{
  "vocab_size": 1024,
  "norm_eps": 1e-05,
  "qk_norm": false,
  "beta1": 0.95,
  "beta2": 0.99,
  "schedule": "wsd",
  "decay_shape": "linear",
  "doc_mask": true,
  "train_tokens": 268300000
}
Each number is 128 + 32 x the weight over its row's rms, rounded and kept within 0 to 255. Layers, rows and columns count from 0. Numbers have three digits each. The size before them is the row's rms in percent of the matrix's.

# layer 5 attention key, 192x192, rms 0.119, rows 24-66, columns 128-191
111:155094118085158151112131123122121099124056163131068108111080166110166090185149178161119176100094150092088061194107118159151169108158106133130122083206171139101098165146094190117069113116053143
111:128108120122107095125111118139173063062095084156134165116128126147163132077166132168130146173139118097120145142162119175192161126119097166131113049038155114149144158162127066157142118114155109
115:134077126149170110170079045144165122165116121099120149148083135097166126143122106180134144100128115154166101089114111107129128155107105124129172137101122123135155091091064140139115143148125110
109:121119153255166102166146105107084101123137111076125175121078107146168176127134142101093153117119107098137144167211132123137148098126151153111143111151109089140128215129129186156152137120141088
111:110106170105160187098147127134159103130108094119149121138164137186139085132118147089155180150131125127203099048155146159153111145150126105185146147095119161147163127114102120100134166081121166
108:073145139113103163132143090141151112203126146102126125114122154100116105097117121143055123158123141153108116206131186098122163094175121119131132078121108117131114110107105093103101057073150085
103:141100074170132151073099206084136104150093150063132136137126105131139118147097143160074073127090141119084140147165117155154129099144140099187186109121102147105110128117180142166116148158130091
117:168101075156076136117104086125133194126129124111150132133081095142142105161139056142160166148061117145106132108139119093158185086175132123119164186159107100127087126096131097090153116154126179
098:121113128187151127116125148123107149123128117133131172099115054111136149151127080150110091113181158074125115165145159139194122033130195066123141142118122081099133185140149156136063133086152095
101:122149159134175140160126229096080128101126123137152137090089165104127048176128141172130133096078150079142168134127114152191124155132050094142137062128138154057129106120094101169132084150157126
100:135157109137084153177143089107142159112117152152119137139166150120107142111111080159165129136115134096089112167140129132205132157162082142137139142173113079127119106131138135121158138098139159
100:097180064140198123139170100035150187113146117132146096124075122131059146159165139104099165114148081066086088060111123174061147117137179122116116107082082103104063097143108158145111109108086143
099:109114098103106136076066113112116109162138153177127134142102110163090151075101137093140159124169188112156112180132118163093087147143137077114157168143087048109152128082124124156120149165081112
105:135100101103172117128103132126151134147104151120221082046154129159061161124189211112130149125188104122118140149119138076133105088161135123111125119093154124136124131103196157150117086127111126
104:092129117091139051191160115153144106187095161127153161190102102139066156159109059158135172124124138162125195135127164090154137139159116086134121130107131140110091113133120171146118122114105085
099:180194142153118115114150123120154105160147098069163101150136122140133110122156169142151118156142111114099106123090120114124138156105138155122093142116172177123132088198125104151143101170141220
097:071124117151175122167059128077170129067176162089127092133158117098145161092110149168127147131070124150139185098114054118090145142136134125123103150133140113100216106133129156221135140144152074
098:104107156140138093083127085111109042111133104169130111103131154170117211069211132090091085136154087147112108105141154118170116064112141113163142123104144122130155115111100153138083096134136090
101:144078163155088118156164138081145128146130192100155134150149162120099088109152160124079121174063141119110137122094136102129112113166152103174109176090103144130178143148141176171113132075142068
098:088146116077155117107113114177177141122112114174058166163122107122112151145085073091141101116145107108122150155124126105116164191141112155096089090148113104086122146100181153125146100212092070
094:149185164133137135108166089071141121115135087127128151061115173112107100157189121073127152107099076150151129175158113154120189127124130090139148110128136122146099141092138129122074168100145079
096:130147066169097103114087162080156135115201149175171127140101160092105153138084113151139081137153166188185162098144183162109155103161169138136091107124088133161160118138127127126166106107165144
098:178162115126164174156146215147174171095163122175141169127099122113128088136131154135148135104125163122144127181106109114139151100119158163170150169079141095102039088182090104103088115135094138
106:049113155113083124141178106154126074136072161078148147123127088125132146175145123144119134045180217112127075095140101084067127148119176108101197136105111158139095070160081133104123130118177141
102:111135116108091112131131099102131107092101138127138128105099106139087120148077138092110136120143150164125159158191118171197128128130138147213113108109177153101107108180166115138112190104160134
087:111123096096139090099120091126136097157096162138109134102156157138157108089136114116133118151088172137083157152122057140105164073121153140121121131128149147133116113124150118115191157078049099
100:131082141111129151144147126130117175098148109124097062120165139169148074098136118076109115134153102136224083125074209121209135070153130141194145100082137123094144164108182094133147139123122149
095:168118149138125099117150086114075188103127079141136110162085185143180170156142153163135086091155095134127155090153133095074098134092152166133125200091168159179176142134114115157089124121102118
099:085161129123114076138143103092101133071165150107049135110126081150104134184109090109129177085073136145120120108157161110111171114134135152173129192146127117191154093150167189132155106109166133
099:126137083086160072134111150160112177135108157063131058109130114110122124133171106148150146157076145178160149133133092152123102154144169100114114130135156105095096082156146089147124124108064203
102:147136172114149164114110164133161164128094105183148199092082180170115136128132130144077141086113116118090160114145098118117094164178102074121142073150107130053168097128043151168148143086217091
097:167127115120139101158137083079159139142123091101141100184116140150147075164095137140156118143193156116102111119125099152135099102107069176095151105124156005160142064084105152134107175156151109
098:091107161152125139126124115079097103058131119146107119161164125131150179085164114091162109148104125112129088135123138101185173125166102138133132120131193177095025145124096135132186114151192122
093:149116168097169128200126097088128174145102084177127116113141167132090141106092147204107218100136131152086165175153148140147144123118127103125179123135134093127137160203175049192097143124101186
089:069101101202072115127102076179154138096108098096123022156160154106172150159091132159125120125147148183105108175126115106120166150064117166136145144153097092076085074060141094104130122150190145
106:162176141121126165140188130157151130059081072103185216162206100116116112082190155087162087159076139106128167153156112137089122089102124128115174125088128132111168145078130214153140117106082079
092:136182129167149099165169122091088157135095188124144170139185104145116131146154129161074117064115137147052082183150110128101086136124132182122132123128103167108126177159155101147114110128100141
099:163127112136166151130068100145117112174141124096058164068115085164150102153170133115116105169137160171157095149128168112149136110129140153155161094097160167121107165058106120135180128173130195
093:120126117124098123139116075134106152091125130096132139139114137124167136130162126110124153109137117114153160073132131111096136056097163124128128131093113100065134108168163139135143099114153162
095:156135097041147111091093108133157198166096096123123146128101156111135142149091127135102105113099175156115182162113101177155120128203129034089119129069134165114073080129135104150116141092175090
093:075124106141123142116109091136086127153096084118125114181125106141148124073091095107125120170145134120175094095162092123145142125139088168206128097138086174129061146076129160105137127186163165
090:141092162149148143073177135142125079102147112155146152129144162129107178082129141099136134102128066138135142218176114175149102150115167158066221202146159105112139075133077168135066112142111140
099:133097125131147138094060097086124096200111162152123091037117081127150188172180110114101096146156142165153127126156156142201140142113119158097150148128088153099153090152100177112112115131177088
# layer 5 attention query, 192x192, rms 0.123, rows 25-67, columns 128-191
114:107187169098077129094143126117187122154107137104169136144167087143082167093129176169179148142113081156153104146095100179138103153156172148117193161122113154071151138115193130083110105150154171
114:169101064147074084119125091152120127165090155074107092041179169149093122079153103103096227115152109104159110163124185163160128131182074121160104160100093105163097108113184208137132134153117156
111:086149152117114146159102131152157098129195190152165150179159038170109092143104170135148182132100114158149079083112154118145072124182132176096062154110135119102128115108110148135120171092121074
111:105153141168089094102105145126152133072119132142155177120125145110105161136105121061092168112101093047089113116136165098104123079082146172107136059120159150127132140115086123093133061106154114
109:099108102090129136139135098115161146115144093197138113156100113187139128089188122121152109124140104046142119144145110083070111124109122078130131158166089060091053095113163156108129122154103215
109:163105148135103141126142148076131125134141114186149084077132079139147177107127100089092136078191098129147090143155122168130105185068168116078110126088177106169176055098159061046128182083163097
120:125143123149132116145096136172144151091115127174159095154066172167132139186140066091086153119217167138114177135194134146169094158142186166104159153155137106154159170142164080123166094135135138
095:128120125177121162172170133096139123156126153191147176153138115161115185177112088080118119152137114073102137135159089196160072116155180079125149120163069119137146128173129162126125118101090149
104:162120114140176178115084163086103105098143116129120093159152103152143123099147165149102141078181125060080129155097069130161139101104129102137128155109161089116119166053138167100124126194091136
101:094136053151144144152168152104176149073123093128127121152123079102188144119114095150087095134153152048133150185161108085096122156081129096119111137096135174138133052150095140149133103134172152
100:117142109155110083176096135153119126171087126142098151077142174167104064144096077135075092153120162157165137146133199134154170139162163068125130135131104131175097143168170122151101078116105181
099:120153101145144115145076125123129099179140102125098105139126069100132137138076137140090139131102084146098127104126089097139151150175111061119162160128132067077165121065144063151137177114153108
102:090074099178113150186120113188134148139150126106130133138102058114143155122144123097132094165127136133094138103117144130046095093119119186047175180140157115119164183174143072147155159147098142
104:172150131120131133115114147140156168139139089092162114124087131128113148160182112134139107142109126145133084150153122146165109139146120076099205149169129124170107116145128158103106177154099117
096:131138120165078099140156130151100134154172157128175178181119086130139101125129124198114058133155115108154154124128130116112139151126161142134170124135113108131084142138103122160122120151070143
096:071129160157130174120076153180135150118148114115089106125172115155060130062151147159163164147137123135154124130155142119123191153144100099136137105097125108096095114107092126139085128160142120
099:136157178118105162132150134124104036123102127097093162144137135065128102176109069112125122134137125166094182142081143100124144119138139115123159137149105132150088148087108096064088101130122143
097:144088088122220106129092077133090184138111105113159145133124109109155132226128120138086146100128166163118172166115145179093117100051120090111110136111135098128089158105165117106120164102160164
100:192169124177153096115113098101130142113071127153196155161156111130118111086141053150080128086181091137071124106113133132107064166143051130147116122094100113148121136185135150126143143089116092
092:193116119107134204157127128081129160059164119105127104151135102127129097156162141133109127147158118139190108174143142139158122102096118196138137147136181075126146134116094084083080094054160192
093:104112129144183118156120074056120181101150078131105050092111127110115135122097137134137118089167186174119090155130173200109208139073128149134153130148145033138173101107143141128198149116112148
101:093135130094133073071156143149089147048093098164159090165118114186166130157155164126148077129131128092168169104120165116113127136168142122158122138085155103193179133098174185129087034121123064
101:094132104121101165148146109174074142149100161135136168128123118127140152082120115128186133138163165072090072114116142138161125127127145063130106176119102076102118105061105117154184052112139172
098:114071135148135187113150089137167114118118141067087142145129147136139155159131115109125136147158154141154106150131185159137136135141171159157054136128096180067182149105165133169089153102161079
086:122129123138131101111113169121154150095131101037128137178172137113123067056144080095093137102057138102133153133146112118163090059129143175076090168174140118158138117078161088096114147163102116
093:177098124131107128144124154155159076164146090124173139207122067134125146177148136064110118128174120149108122165112162167055082162117181176135116121094156105107090148101101099128156120101123134
088:157125127117146125136119150097137108081137119118154098100099190050093149119085079102088137151047153096123104086114140094136194096085133156178106136132135149109098154118051106086131148153126116
100:182146121128194161082079120181105173108116081112142101186172075134150173128078087157135157133122121101170126127153152147127113140123134094142133130137130123196057219117154129176152170096121091
093:167128130105156045118117102170130166145147114158127099141046180156158162096112111127104127155157152132111130135215100170119134169150143109165153089140126164163109071100117159114124101195080137
097:124111127176143145105127086116121118078136125119061110113112123116088150132196064130175141132121157087126114115166159141132136136123163107149102150115088065112126161074148103076129143172155134
098:151059105119079078145108123095181178143107103156111135123173152117140111144143131137154074167092100137163098135130118086113140145133145174077136176165103088103110136136134126182087141143175150
101:076187141169128122123138124105159098132176115076134189138135146187109139118167200138190105101120155093138180064172135136111133163158112126115158159129166106103097086146125112110087130147150124
091:092067151177108106186115084097190085132137113143118105070158137131161129071138075091111145112147126078130109136115121150167162116176151092116231126115178137125144163129136149118037131058122181
090:146178096170206126095088135093133108150118121184131124105093166124157150108067119145151128174139152084076110149149153160084169147126140148110148150080087131151156187116116136098135113154163074
103:091142150115181163136123129154179109133059124089104186105126124189088169111139116097145142099094112096119139191142110119153080112117086107138158120163088142108139112103101125091133156072156156
093:118141078124144132158143149098081119109111159082084144155113149127114124145144135152119150100176134118116107170128087137215166111059109137095125100131120158136105138111142174143220141099076160
099:123122159145070154178114109144057118137158120115107153108117095101128119130139098146098155110116109126174116092166067199115136143113131183133103138099138133168128098138095153189175133130122088
089:085152150137104125155087141141129225131154151148138155179167164165184158168115156084161152100110159132104128156095142140173167130107194076133090132164096090097179143130142181106165128195133101
095:125115163132138197147104072076116167135173110166107130096149133084125148142153045173103085064113100138153114128108118244101123164078135083161175118137130106107191077084151163158128108138044163
098:149153079094133104182105112138079109117135100190117087173144109163096100127100093098158130089181154136024105080080139117142110082077076130107180142102091159155122157126109128148141150110145130
094:146113143109159101154126110079089087161130056115094119120114117099118157135144129144188073114135099166133134110161205189128155166098149146134173188102100096082220103134185123108112106162152052
104:098088093062184113121092115126126156163147143130147125120175140157096162086197143085111214128135102131113115090189155163120058111118084172106173135124107151115126141100182152125128171101196154
093:127095046107179128150151139109120142134131146182133171099153127172119120183087051154130088182130108105108092173108161169125150098126104084118136083123083070136166170079169102106163114150112135
# layer 5 attention value, 192x192, rms 0.1, rows 0-63, columns 128-191
100:158149164174159071163109116106148184130133142078127151128142127088110164139072129153147155175160154106112170101122158130211168120167210147100153162123160105131196133122140106210120128115144113
105:160144141099091115082105172150089159118062101146122067066157161077173171181147101069135124139150155105190150152094144133114123139146106167117103165114142107143148134125130144167169120123092212
102:121099121134126111101149140149172111097133093088120176112163094186089125148131122167170130102144105148168129184070167025132124150112098119164131128187205143159177135126096176130127142140123162
105:051129104125093127147124116133131101179130094076118155171142073156113148143068171146093137125148100167088088171102150110149068152121107168132195144132123139088146167110075134121113123170119126
097:071050130150120122060114140138105200123139177128098132159137115199113173154121152126116124136197111103112168127174109140159149109149125101160096123097125154090143127106107138161102144093147145
095:138111113115105124116173115095104104097144145092135166146114112144147105156057145108122177122090091123162164108094095149110076058081203089128151101145143106069107082145128140116136123115082096
098:040158118091100078112098124131148089129137144181111101133121112123072096125160117101121112094162139101165156124150138111124100116164049083146168158174128142175146107108108160144103120122098135
095:192118114112166111106131162108139142112116126156151158153126136105159147112187138115150164155229076179144154105127063135134204133237141140108176100118130174167169185133097129139103135124144163
102:087098094158131128134148066187158087172174104137183131134120073121140125149120099096126136152166107166124175100086128178116116157134133074144056112134142112138132190152154124064156090159107157
104:125154112185054156082142150070101101105101114099135065127074132168095120184106134181182175087125169069142091103136140095064114149120134089123166099174135144130128178154147129143137114106149138
098:146077111135106104200141130053120182156120144057116160142110121150116114135148135078147139135108095104181118055104096121113081148068128096162168090155119118073172105152169174102139108121134135
110:109090122139130121073085130149126144115049117116084150118084091109123122086141122129115174153131144125110099126150192147132103147114103127137132143125118135136100090117155206100138126131121163
097:102140123143134102150127110114082132143161140202198122142110123165156146111165090097180147077096173189128146090107174212095133133119116089153112131159116110164166137137095184133188128097106154
106:105127065152153167077112114117151136112124166118117136133158091117126139165109110176151132123066139101077025169131168081138110140142113123096091156167116159155116110103162133112162145160144112
098:179129178094109179130149142110109116155121135138119097133134122209088186158086143119093177116133098130160154135123128149128120183155115204161096131183123058121111121117065118188101139120183071
099:104138103134110160199098108138191114122070051167154099129134138118124099127102052159094141168156122193100055192126100173100078152123120116124112168142172130147116110123069162118095195052093120
108:127106130126069127097110106118122138157126172111153108192093132147098197107138112118155086135140118137067097161168117155138153167181124104144108154162146105145142115103143172051174176145141167
104:108169110130079061219148137137063121050121106093112110166089159087103186105159183121130143181077147131147079195115187137118086151171127143117176173136156125133162143124146142123116118145182100
099:112125137113185152151078150067134068108164133186118154141089097208082084114177115086129152138085186101122144151128126202168137088131124182170166119157156118138121074153144145117111156126157169
099:150132125184154103124085088126152145122115050135115154120129052114114181110094085119077092116138128081172111118108105135085080167112158154060074113148160110153175108146132087157109102242177077
108:136149127097130162152168156150154123060174117205194165129169141140094107143157107155097102146157138116177137076120101167096161120119175152105160136165120154144108144092171098118119143128128108
101:111142080175140094120080128147092176150085155120051156156091145146073067106172100154143097104110109109114125181123135128118157103137182090118115132088169090148151177136110097083115124072093189
108:173078126134142124153111122136129140140164149121138108094149125172152102114130116136084120149047171167150100147121144121110110114145108069136114162126076043146079096107093095126078161133093162
098:161083157093143135135158106070140130205129070120152195155068175088157114110081155141124155114093078198119103139136125153085115141116144133106111098161100157186150069103127119088154078119175120
099:121131159090149179117098113163160187174099121092097149106149102163103150129127150102115118149078072186141105142167053109085151111177111128074188119170173111140181176124185108105101133081150086
100:143152121143147125150192125123148130142142132152140140098143139118185147149079127056105103171132109120137121148176100125153076213157156157150197127154120090111124136111051161104111111115115183
098:081164164089136129172166180175109134113128167098170110103112118078118104136161152139139144181179075125134120145108169163160127113124156072162144123195194155077144108135085128126144067121124139
099:136126128079171118111142137151129103120127132124120179103069138133141118124101138095113151124110177088140096139146151036111107140166123140172140155120123166137110164149133121072097135097197089
100:162128094185117152129164101161105132193141090103185109103091121135104144130159098099152161119072165087066054152134161125141158123124143159081119161130161125106167126144156098105160112106105121
106:095088091124158150140109194094103146145127153098204138157102152083135146127122156065113122135136161148116159166193105105071108148094090148154123095143127120084167103125156077182119129173133129
100:126144134185120104146144082141122155054087165155135114100148168139074085160117072133196125124072145171095167148136129150146103158155148055192133101158127036204153088151072108172081086125145100
090:125093102125119146116128120112079137140152108097080174099133194127081101160115109096137093138124125135158132100154114168147115104138139113150086087165153165093154097133103118124179107122109176
108:119141123073119046107128095130110157110143153158159074110117065117107183148114168146174116121156145157176153121072102154080132145197168153147079170188094098189140073205089089117165144120113127
110:162142116154195144185184052131160130156108138140052137127152114122127184162120120099161069183120123146093171175067137232137152086173139104176111111159112139128150156095171188046134131096141123
105:131144062086137101174131106155138115129087108149120131104131152173099086081170129128177116112108143198183155149177203155114136180094129139093141123107128108156109093140122056120159103155133122
114:142144138155118146084115180093150073162168130134126134118084131105184121139105123136130184107147146174104155115105074122135108126137059190115137110111076189087121122155120150163108144067116151
108:104132116167152136127107126113099143111077144148152148171152098101142169174081088112060134106161139111153054131136123166174199176152148093130157103120133162092171080132172099097060174152086144
108:165131087127197164143109105179110099125121216141117122182126111085125153084142104068111141109115082068055135182156082140117164141118065138139122207127093120086103111153097136104074148142172150
110:089181092125110197175138147118176109169150056107125100136110122126145160119128182113119078096135158130130064154171097091137124117151176142165139134116103135117126189124171131077140148141092175
106:102152152118118128119057071111144133171084112141116148140115093118137072103122123164146113213160132143065152198139134146152143126113132173078066086086183128143130116167098099077183083178158169
115:124148140152120114128134119155129105189141087128071103115123124095145140121091144156123143080192073103137157138116106121120115101133099160122152117125162143089099101151076158215199081162148173
104:048102129079117132120092126141171119124155131084146182053135065122150145057125145111116187104144107153104167134180111139155139111123129191108111159123157066124076126089191127110115119113124150
105:177155082048130143136155147103148108122157099116199080086112128115099136144146111113150134215168133130133133169055165128135053175119131160097048144135159166134153164102119070114136122105122059
108:108198158156189153111112193134111139117127163111138136165118156150162100098142054106128090182126082103157096113098178063111097173121117081166113155069124138127133138105158213077098092139091123
099:065103051105100099094095134127152150138128129103147191112163084106140185115132160211151098147152116142165096101118130105153112135151151111136142176153137102170181175117160135134131132193123122
107:173148114162139149095109188124147129178124064144082096137157115086080151169093085128112087060053163140087162168121097129053077175125083087127162141132166137153150164141127153149137154145106195
108:083114102101122104082048142101143145111117101085101163148124107091128077116097170151093173154156139083164163111144150109127123119121121113104125160161193131109176187145116179165153180093125176
102:132159120119162119141143153165148081122156166124123173134090115171178167106140115121084140159142214155157147101134128152116092127104117174085148143143133093140078174108184137109129118148175109
100:128157181142121153088088144149130093165158080159078054127097159130149128158125099131102107089061079078156117097158169119113110082163139109095128126144169142105159123185100075131164159157146110
108:130033145075143088185150105135155160059105126184138146126151118137118147150190161115103125142135104159149141096135046131147139153123168126101101154192125132148225106152120134105173159161158110
115:131111078113110178097063186110077148107118135106138135126161118167098101084091145178143088170129072188139173131099148102078131132143152178125133173186174178125111107144129152155143158129121113
105:097141114149163099108133074129116132155080080114075100132125088121176109142159180183141146117106093105154116117095139099090075104100118121134152128085124132151111132190122098060160097158160104
107:170171191170079153111186134135105123081142137122119118065203124094143095124147057149061148117167101106049141084089136133102146178116114103111137144085118091098125185103144178110150110144084112
104:177117117130088127149110105063169113040097191094135164162134142164081131121114158161122122091152109191150126068167153091110130131042074119053164127123117168216124098181146135153144142099127161
103:132188173167117137153116145128126128143109161103141182119073107126128096153148107119096099105104138153123156104120139159157134087091195059204109114134133140104135076173142121146102144088096123
112:132101109189069147128101089123145152112115150142124121070148057173131157121143096116176136187081121138169120139117175117113170175129151178130135178123091133092158092142150118170121150128150142
110:109088153100107149164146129091094130110146154121083118135057136123123129137145176159124090141096089179091121135119079135056114135145107081143191155141057131154144173074138059122103120083095094
109:082147089107124149194176116106161093142134115187108173141097116177123144149101132114144151175103140135186149093096116112122117132149140123098099137123052113155108156166130044151095116104097122
109:151070187139085160125152101112067086168146147095120152143098169123149105151118182184067116142134139115148127114132125072138088065093125166097134102156140126160101135167137125117095173183140153
099:136158163120107112120073138150169142068106164119122117179132119081068153119163069103087113153113090187111175138121106114142149114116069102076128151066146154177192173138135142179122143151130084
110:150084116100144156092143069089090118124169193156162126133141113123105126156158137112140182150090110151124161184110113146093116130146135123128185113153117178155171119066121148113094101101071154
113:149157166151150140096108057146158198119096129183152132095093151134076119122094157112132067155125164160121165103100121155163123111040107110163084099131146096111157120187064098143106148161153111
103:132140102139147120142116140161114124094134052127119176072121168105094120143140111079183109184150157124102123088225145100162057130177124145121128128110187127176196132126141114075105132146179186
109:127199174098118105152173168148182126166135085154111112166154176185161118159067123162153177161165167133140141085120155139107054165096101127102151121092165152167094136084063087161134127173103115
# layer 5 attention output (transposed), 192x192, rms 0.172, rows 0-63, columns 128-191
103:138086144164127164101156117127104112197152148131123162113096142141142198115145144166078163148132132142160125171157180118107126141084086141141083074174073093096142136086160157093144156108151137
109:088134134128133129152136161146093092090128108172099163131193116199136041081089077209117155101144135181112103146101105140101109161070094170136153151112127102179132135110139089096124091123144051
108:117149139116120110110126167162118093169111106069146039116181131132099150107105118118117131128145159072078105075148127155164152159135134115133091149149121104130120122119144093121145144073172145
110:117126140097130145125128150090123115126147159116149070127165096131177046146170077097125112119166113081135127121078131116083158147155126075152093068128076168097110104139149199137137126072131091
100:116138084060136111154132142189169083153119161108095146075161101106187168094184190133109174156161118113151081174148131091129127106101110120174167084116140110161081082123144126092160097129091106
107:125137074124138172134049097173116120200121095163124106129150118154110176144151075113115144115159166141107108140119157141172154160106071153108126133059087141101114183087163052148140173148132087
105:142081122098104130088115145145113108130077107139154142114153101103127205151124123132125106116150076111085158108122150144103174102121179124107140176130160188161135145115142122132111129113132124
099:074122184146110175178119082124071092063145163071124130106164113168034092110125133122153084119104159127119104116139141127096114116074152135149151101191146133108091135160151127061204152137094092
108:142177121069122154148093155056052064120104170167173162091177143109076159095138185156112121123108138118198130122125136100079144100123081153100126191144123160159101105129106201146156195085115135
111:145091164131142166165082106136110143129140111053088191128127212123097168193177072119124174166154145097093164108176113174176100103123164139128148146112149134085140176101137111141151115130140098
108:121127113096087128136121194129127098174097150160136117109154112065117168108115128079067114111109166139062092142096130108184099093119095144114131157098072151198058141075165093131099085120102120
111:123105173118133121155130096144108156173112139109170130172145152168136132133148144143180123115149116085236118186046127143152139086061087070079095158144091148214174172099134072154138108080150138
106:168184122114131100101148095161139163072098111143076173098181117111075180175156115168146140106108105124145115142094173106097156198171156152118136188107131128132145167081090130200092159147124100
111:198101123101090123135160102153158090127134081126148120080091191094127118148140093074077094127135127109143168103091102112165128127086158077080128144125122146138113137110128097144100134101100149
105:086127152145131141085140134099095137091181073094046137150123158153133101120156104162051083163111149156108117216156126150136166100073091121163090161146161094111127146111149159087149140177117071
106:172080135121192138088192131086108106061125123087133146089135085130162150204113171142148131129132109055127158090145091136131119144116151158126148101126162088123138118173093128127086125141133146
117:100142112146092172132132136135135118114098087140109113081128178116183122119115139100103126172114088130158162124146123080106176085123167159054107115084090131086125112137095104161098136111126085
111:126156033158151194105137127119169099154144149076135118116174105130122138102121136154137179115130157100128164157084099093081181173106142177153088102102138114149162089173146134101186103105120178
107:086091171148103086111168085110149178131120151073141133073148141085165146161069148177195101059171167133114138136101105043174099144118093127151085096106144157103123114085160115091120157159126115
104:130190108115085129133120121108077133107094190047129114119139159124079162134113129119164096101191127200128126184105116189177095117116166165105154166112149079114116128079152098160095081102124134
111:132141137092095079157098064145127165212072142093076103144104129216188096138122174105156171142173153148104090152081148147114061129181092145155138149154163125093183087148135131100121112136122112
113:148081094155081123122146113098093085159075135105172106130129118175150157152094199096176176145134177092113119121121149148122088155153111159094141120140058149141119121138192109134132196092167098
115:178148153106124122075155155071128163052135095197165100142143122080147118192143168099105114094126141120075136137146150162127132184180132099194152105134189160138146202103157055176151149133106156
105:149170109146081126084148157193101180126114132138104127145178072078105152171160072099087113162151086074165179121118184117114119127092135163084145127167135117089067159153115099113110141112062088
104:143173147098118147157087139061126123114170127121158129156150143102167130133061065164106126105113139091204089108172113138146121129152137077123117084064094140093112105135131156123176088111105103
105:170176159076178147130084199182056151184101123093119119135094122142124157160091075137167093135102154162103166164109117126154155140081119090137107102100113157169145111126163154126103179172166082
102:127112086173191103159182139112105146124117091147119111140162119135091135122151115111154122134149142173134094172171100116082101140126106079157191186151152111104079185188155103107140150165178092
103:134130150148146148124103136091130131141039174141110195160148096107130094096135127083129177122103069111112143105130170130180084110113108135138053074142151099110109118137078125165139143117165120
105:135159128113128155199107123110139124087150149147120176113129135132079143096157147133119146119081080157181117141123098143101119100146105141117114132139157161063125139164091063168086164099122121
113:163123175110119143146127111167141114141166151155146098157149146086125161099155088124105084094127066124197142140081175159148141120141132112207172113157141113167100176076160178116137178080097089
110:139098150047108141090096095103166133177142087112133130122144086132118170105105125180123094072133093035098116112138117060137149093176081138140182148100069116083057166161117106118119111145189110
099:098134174086120114118125153169076109163083130122155136141074062174111112114110112173164214163124091130159102132123097102187153092068132125141166094102072085106117149110134149153094120171118097
103:130175139105151136164077080120091122131146076159127128096125142122149146161075101070146132098098113185122143111182143119147130130080119163116167153126066172106094157123109207160148152199113142
105:073123127086079136114118155125099204142149107109212102106122194119133095162126150115063175091123164168146064147143116126117096193139085173080137108170086119110104156161103153215149159101099190
099:134125189143130130106143158084176159151140102154181116120154113122101195149136109095137142077104138121118119049103119133141165134107123125124108179120062088131072166092156134152094147182135125
104:074087146154132111157136107144093155133134152133132115187184108118124122061135107102149098163158092078124126053141190144138067132149129135116149144172109061159153148084129145112095139178102097
094:084087175079114153103131186094102096133173123143182077130107173130191129134123104117143116135150078128124089121155118113114122144122105156157078120107165161115135130098152165113080104116086097
107:115155117078106062128104083117116146170157107101120084151089117139141199139156116153164133144169144185161130048154099114065102088155112120108158109149140097106099140123138165143116120126091103
101:160104217070145181156184156154137073108137094192202199152084105110115133117115129136116138127127139129133099123150129151097080120079136092127113130093173148115173157116112087161146146080127142
096:081179154129168167120108206189133147141150160130129114123167133161169158104147159085205137126132084099140156128101134132119102177085128048142090199137126200134178159089128163119152085164124112
109:139150111127117099147096116107138157138146183140151139098182122121160115072158156170142101138133147174043121130116139129061083071121139107103068128152106117148137146177092048089067116166086129
105:173128128131139100128180134188183146085074156151110104166144097117133142140142134118118092201123135091157091084147080099128187125116107053106137129090130197120147147105141096132119138203135099
100:115121136154174145065147155118088145108114123175093177152154120079150074048052161105221102077084154087103165088150102145145110122166069120152167182136094184106127122134116136174177092125162107
102:150119195176102109143113147157135070161107159147087077091147141115173190106106153156157155161077170166123143134184057137149148173189145177121156118109119122091161104122161156160111112098210160
095:129130141143138152140172172143146079114128131104155130122111146152105104112079141085109121159093139084110142120117157119088110158077110073154126116184118167096058109081128165081070139074118131
100:129095122136098115187158102086163085112143153040153174075132165122166109034156165120120106083143119122173109119119106126094115121131140159090146114149086102114159102097111107134097096118107119
104:086090123164136148202176094119138148150091128160120076089208172147166160088175165158162089085096115136134094161193151143151130105091158197128142154129142164174155112123170105084067060179092086
109:196064119119117129104064182128108232081090092158113164125118123101123124156124162152128136102104092139102103127154143091162131112133173033149129141170141158118156090077104126082160120118087200
097:171106110135126181139119074139110114070106122170110109050153029137161159084147150126176128114201156055125153173177119170096133077071138131079131159109065129199081146143134157113129099106139119
101:103170078150169145099114142142111142186095105114161118103119172121144145114037068116115148095109086142180122122093219129139173100153130153208112105120107155164087129095158131138112135121137131
105:169163175124151116152125147137107192118158114186086103106131196112194097120116170130124119088113199081157099153174166097218117134083131128118179091118127171169127127098166055139111121132096163
099:157072156114139157155109145143191139100101136162133144118148146121122164123168148120076134124112114099097123160136131107122107103144150146071095121174124139067155202110167135167091079065158123
106:122092147120183113110097121099136128118129068131119115181098112135141152077123158167146134144128093132202151110192114136090132066140112095169142113102133128084150143162137144113142163083122071
102:100067174129171172197112161106083157152172088139126053133103175115136145143162108172145126115098158085125076168100152137143144123177136139138097065156158104084155106060081153091099193141143143
103:071128114060120095096154149096129126119201122158124103153141104116171108067131147142174192146156139163147142105120137131087080166197070129096112181116126080148117139151157139118194151105173072
104:154146136116189152153153154128157160134139119026105117143118204095153124171144147117099126115120116123112169147115122132141144137125122202135200098105105118165102127107084096117117132096112108
105:175154133134145114098197152154174154097176137114141128183152040130084135104082139079196129110099158140153124117138188161113104130125144162201152132068185060090117096124117111145124103086085133
104:162133112179129179105067141119117154074137152097145084139121060107152105144122138142143133141147175123095200102127119169147143105122135166141111132097157124084142100102168124153101147175090129
106:087195101135139144150095124171091124111101108150108078087156087121189188125159132152142133168100138141153123117109168162146085130086141114139142199133125121128129088098129162131142163106090114
090:099067182181144134124084125103106151187147161107151138137161140174179108102139128088176126119181112044157135163150104128184082145112114193124168094141086092090099173091117126112144071128171099
103:088156170157140161141101163121056145134152086127111160155104151125094123047114138099112131150138108118116116138126105164137125112083098112123126171099122054055105185111156124129175127146169104
110:107147101153110125114119175095061074112164133119124087143128098134118135146091122148124110143144116112120171113074107126159114131186131098044080132077084105157091134098124124117161086074060158
095:103101102098132093094123083164104154103084175153149145114116090117167168115112064171095087107140157131134142109079154155136143128136134104096066146150134107157082154150096154113165077105111081
107:170140104183108119059158118084119130114127095066123209119088096112083093091158127095103091083100083130131121188132108147134135113126170132121046161171106131133144144153132117042111127157138132